Weights of a small transformer language model.
Size: width 256, 4 heads of 32, MLP 768 squared ReLU, vocabulary 10347, 18.1M parameters.
Training: a variant of Muon for these matrices, 326M tokens, 4481 steps.
Each number is 128 + 24 x the weight over its row's rms, rounded and kept within 0 to 255. Layers, rows and columns count from 0. Numbers have three digits each. The size before them is the row's rms in percent of the matrix's.

# up: layer 7 MLP up, 768x256, rms 0.127, rows 741-767, columns 192-255
# down: layer 7 MLP down (transposed), 768x256, rms 0.0641, rows 741-767, columns 192-255
up741 101:095117146123107133121140146099123122128128147136119135164109141121159125116110120129139109124152153133135116124155119095113141102143093168150096145119135113131134139163128113076107131165124092
down741 105:138092112141105123098100144132141152091148162158169162164129107109168174119123165123129112116133107129079182166120148144115091136102149095153130121105120110110171105156163131111145117133146123
up742 090:165128127112091096153154107110124135107135128202159130095118121138150145100150111121132164103153148118101109070111127120165126129110112126147149116169140138146147106163087132130071151094114111
down742 092:127160078122141107109119100141131121132133118098133142086136103154132112124143139120143102137058120160136102074108141123111136107150108101143092132097121135147141154127147141153129114119149157
up743 102:121121169137128133135154116149143114161134144144110133123147149159124078144115136165093140129100149104118095117157142127149107099101152126120144147150126138201123135114117158131084135128149132
down743 100:143136145117167104102151128145142157126146124155147100156152171193124110115111131092146130153092194154144121155124134165136119089115090107141113162107121140128134172148106151081117135159129113
up744 096:109125098167166146110133121112146094109160169112148170173158121110060103129128101102128137069132121136116129144129133100162116165115168125121134100091146094104120082136149144093124104156121134
down744 097:111128133164134150102091132134093139125154159126171117136124098139142099140154149153139102118114082156124136111133095172115155102111118118116160141157171095123107118093160109110101088141167088
up745 105:109150118144161125127180109130091161148140166135132172130185167109128170117133137127107128141143110158124153120120143075092126078129127115115110108110156145113141167125138106147084163153197125
down745 099:133115116164157134082145173124154125122136166148138108122101130182111148158172187112118157167117114124131134134104135124141156136131146140125119105150119148165118114139100069166146109145112164
up746 104:120179170094093132141126117092135156153131131121125119091113129112148093134109121115091142166118121113142131091124161098131161126043124104121148159109132113128134113127133098094178161088134129
down746 106:142145112168159094148124109153100160140136092137123098142118163147068163153128148130144119117128083143129106114103136141104124119154130122122126128069114125153122127150150119132120189113154103
up747 083:132131141095119157153104126146146105091131143115099130130120126109128077169133120114192109094137160145100130132153148136199153153141146154118144135104130136136165139134107128099096109151150136
down747 095:115113138206110126136130115092121137158132107136150115108138150092114141143142153152089120153141092126122139103122115130069108129138098116134142100167144116115126090137119113129121118131139118
up748 102:147137128127152153147114120134097151146153123116135129222119165110142095142136106117145133125130105151118109142148119107169125140131139119135126088136121122101160090078168150110138119096106096
down748 104:111111168111171151106176133147091138088142174144142090130120120112109155128091140137119130107116081086112139090104169125120103148140155152188156105202119124124090139119128121144120143128088128
up749 110:105143140156103117140107123125098129137116172080124171141042112108145108171122090147098170084156111156075192120145141130127131106152097128182160124124137083140143108101096112118158125112165141
down749 103:132149120105140138107151122112110164115135134102127080138146128130188100114105127137132130103139136135088178145150128124122134163146160107174093141140107080084150088111115128152111163134113124
up750 103:112175092116118165130123170143101152108134109104132158144114125100137126129099113086146098086172109126068111125102081162115105128145134101086109148152146133112110134139081097164128168102072112
down750 105:167133140100141132113078089155124141125118110082102127118122153129164109075121130104073170128125126146115063117145125070127115121111124154172116122129113159116127119127111099137106114126105113
up751 094:129139120100084159101154095147081142205124115143136125113152132086177135133153122111113116127128123142121132119106122120181127143111138145113144113155086114119152154122103105117110119090126157
down751 096:133148142129146120147132134081106095161138113126149139134084168146120127127130138145114152115123106113179115149103143165114096131103155141125120120138068177154173126174114086139108096114157096
up752 100:130106129147142108103105139156131148066098162170115124149114147149109119133104111131132112105092112188159129090120117140089099147106121120100143138148113104100153109140119142141092124113139147
down752 097:135158146109123124120128119088156139125149147143187139111149136120129140126165136136106162103092095071149153132096090113162138132111099129112107133087116092119158132123121130123095125150135156
up753 092:147148136106115122136176131129118093103145149101109133143129095131127114134138116093114133121091104106161125146123106116117131106094136107091144129155133120106127099167113109144121109151091103
down753 087:171146097140101131150111141115139090117137144138152182109157133138120120093116153146164121102137125134153131086145168120144123113150156112103137134118130136132144128126129082126114135102134154
up754 099:071138084112136132168125154171122116151110144126133091103157106070137118095132085147112148157151125120093142125120130121091143101130110151122150137108131099130104115114102140136115142137128152
down754 100:091139137142114138168127137140123150127158120142139104158140096140116152142152109084097134165130143137150092138124165104133102185145150143074138142122137162127129150137164129128133098154101099
up755 097:155120129136139148147156122126108126143102112148132138098149104147113140173135123110121210150141172151116117085163117128136101125122164149138148153165165114098173147115154132171115150098081132
down755 103:142140121112147154135078133135150150115128119134080101092107128106161149162140133167124166115063157166150127109123083125083131098129131135115123138119140151122091149155159119141117107100146130
up756 092:154126133113116129137139143144093137115172134134091128140145133135106128113147100138130086113109084182105117134098162133143124147150082132101115116127168097132121119134098074138125083134135091
down756 099:171128157137129136123101150123143171164121091129113154118114125118129153091136114131143142134121149125127133152146117175156146096149127119126097114094112115114157121140135113144148140126151111
up757 084:106139120153098157169156121112164156157179109091149131102092100124124142115101082179122118175135132162143125143103122122134104124121173139143104121128134102112163109148121128167168112047134108
down757 085:107143144171130099122071170141139139152137107150122135122153127153153117129110115140133104186125132097090142095113118116078145147142115116158111100104111156148119135130135125119134143162108075
up758 096:157101119191094161171132120202107134168106133129167177097101134138114098137117114098113167131164163135159142116106132127148139122172155113103147132138126135118130091142110122184115111140110133
down758 096:124154082133130140114129073156146146100172128102107170165110090088099122112079140099136122105119139137149153157146116127132146144124137155109125143121106119121117149173094153128118093176094079
up759 109:140141122117119176146114117146154098117101161134116174084108130135167137116134083166170128118146135143142110124131124150152123146111108130144153158156080107135134126144111145148096088124090148
down759 104:081115141125113124148110098118118075139132134125159127159167134151118147067098160126097166118078123084142117121129112114105146184147092132142130122122102114142142125157145124133112113135139138
up760 089:140126122121131113163103086122109164133134127129087129117124102147138137122140114129104097102148105137159144117114145131145128118145112119121125152086116146164159087162086127072147144134118125
down760 098:141145164108110157115120158128128121128149139124119076134139170102109127160096153190132103166143144138121152122098128112093155161125154111143159125137131148116133188154127071173090111123135168
up761 111:174111137145161181160131123151114118127133146160114166130114108130175145169107106167127148148147114128139080101126071149134161132131126104104117161146101152137059171081149137144132143135154115
down761 104:117110138091104132102182086158169105145171153124087126122117150109112118134118126140125104161132116097130110126124107146121127156129083089119136150115105113116108148142096145158124128131168125
up762 106:111131100125167109132119128080110158136139146147132088108147119114110145154078121074125124109137107088156093144129092124127099159171173100122099122128137157168105122114149074117152089114162150
down762 104:100144113184129133131151149112088157115124149135046133118090132146118161144107117163101121146099147109092126120159121123118102131146100129089100151148159164087143107124102103170126148111148155
up763 083:110085138131112126107127123158182135144133162131087152128101130126122158124181113122154135118162087142121131155152140109086129142133131094150107153097177127153132111117105135118124151149103113
down763 090:160136174108119106152148089119146108116116138161147107096103112127121079151082139113114135144122152124134120090125100145112128098120115131146121139114132121127135155131136131138132125117116132
up764 103:122116101144117117128093069099148114136153131124102090127148121144199127116090123091155115116148133120125154135119119115120123146127136176133091115154130133144167135068129182130167097115118135
down764 106:138156154132149146093100120137161111077091152104161117115139155162101114110146116077121148123102115121100151131128130154107122129138169106109131120111143096135108169153133180156156140159121126
up765 097:180114111104136111142161124108115148103078147119096118132116148144149082090108136102120184125072139123101107090106139140134139166056156153127105053186134117086155110100134163168158131103120130
down765 106:146149149128153101153129129156107120141157118131093137110141159138138123112129165147122125112136153153094149137133129121096125122091117107132109115129148115129132124147126116153111123149112135
up766 104:115154108119131087120109145148066104112116143151101169126139123114078105128180117161129111086157127110087151149131172134124094163102135128174149136126159099133159117098157121128142142118135090
down766 099:106148137131137124109151111119102170112112102128143100117125170141119108128187156128189131144128171069150132152169146116134146109136175127121129145125149132141106132134137112180146112135117139
up767 099:144110133126086169130146139132137152088152130140111167140154153122143114106111120090108144140142142129165163119129109095139191144184121147154158129135131134097120167122121097162140167077150098
down767 098:123144114130153127109104148134098125116139147150089122125120129106143138110106128121128102146107113137074092125165122160115106146142130151154181114122110138127175138113150090121167112094108108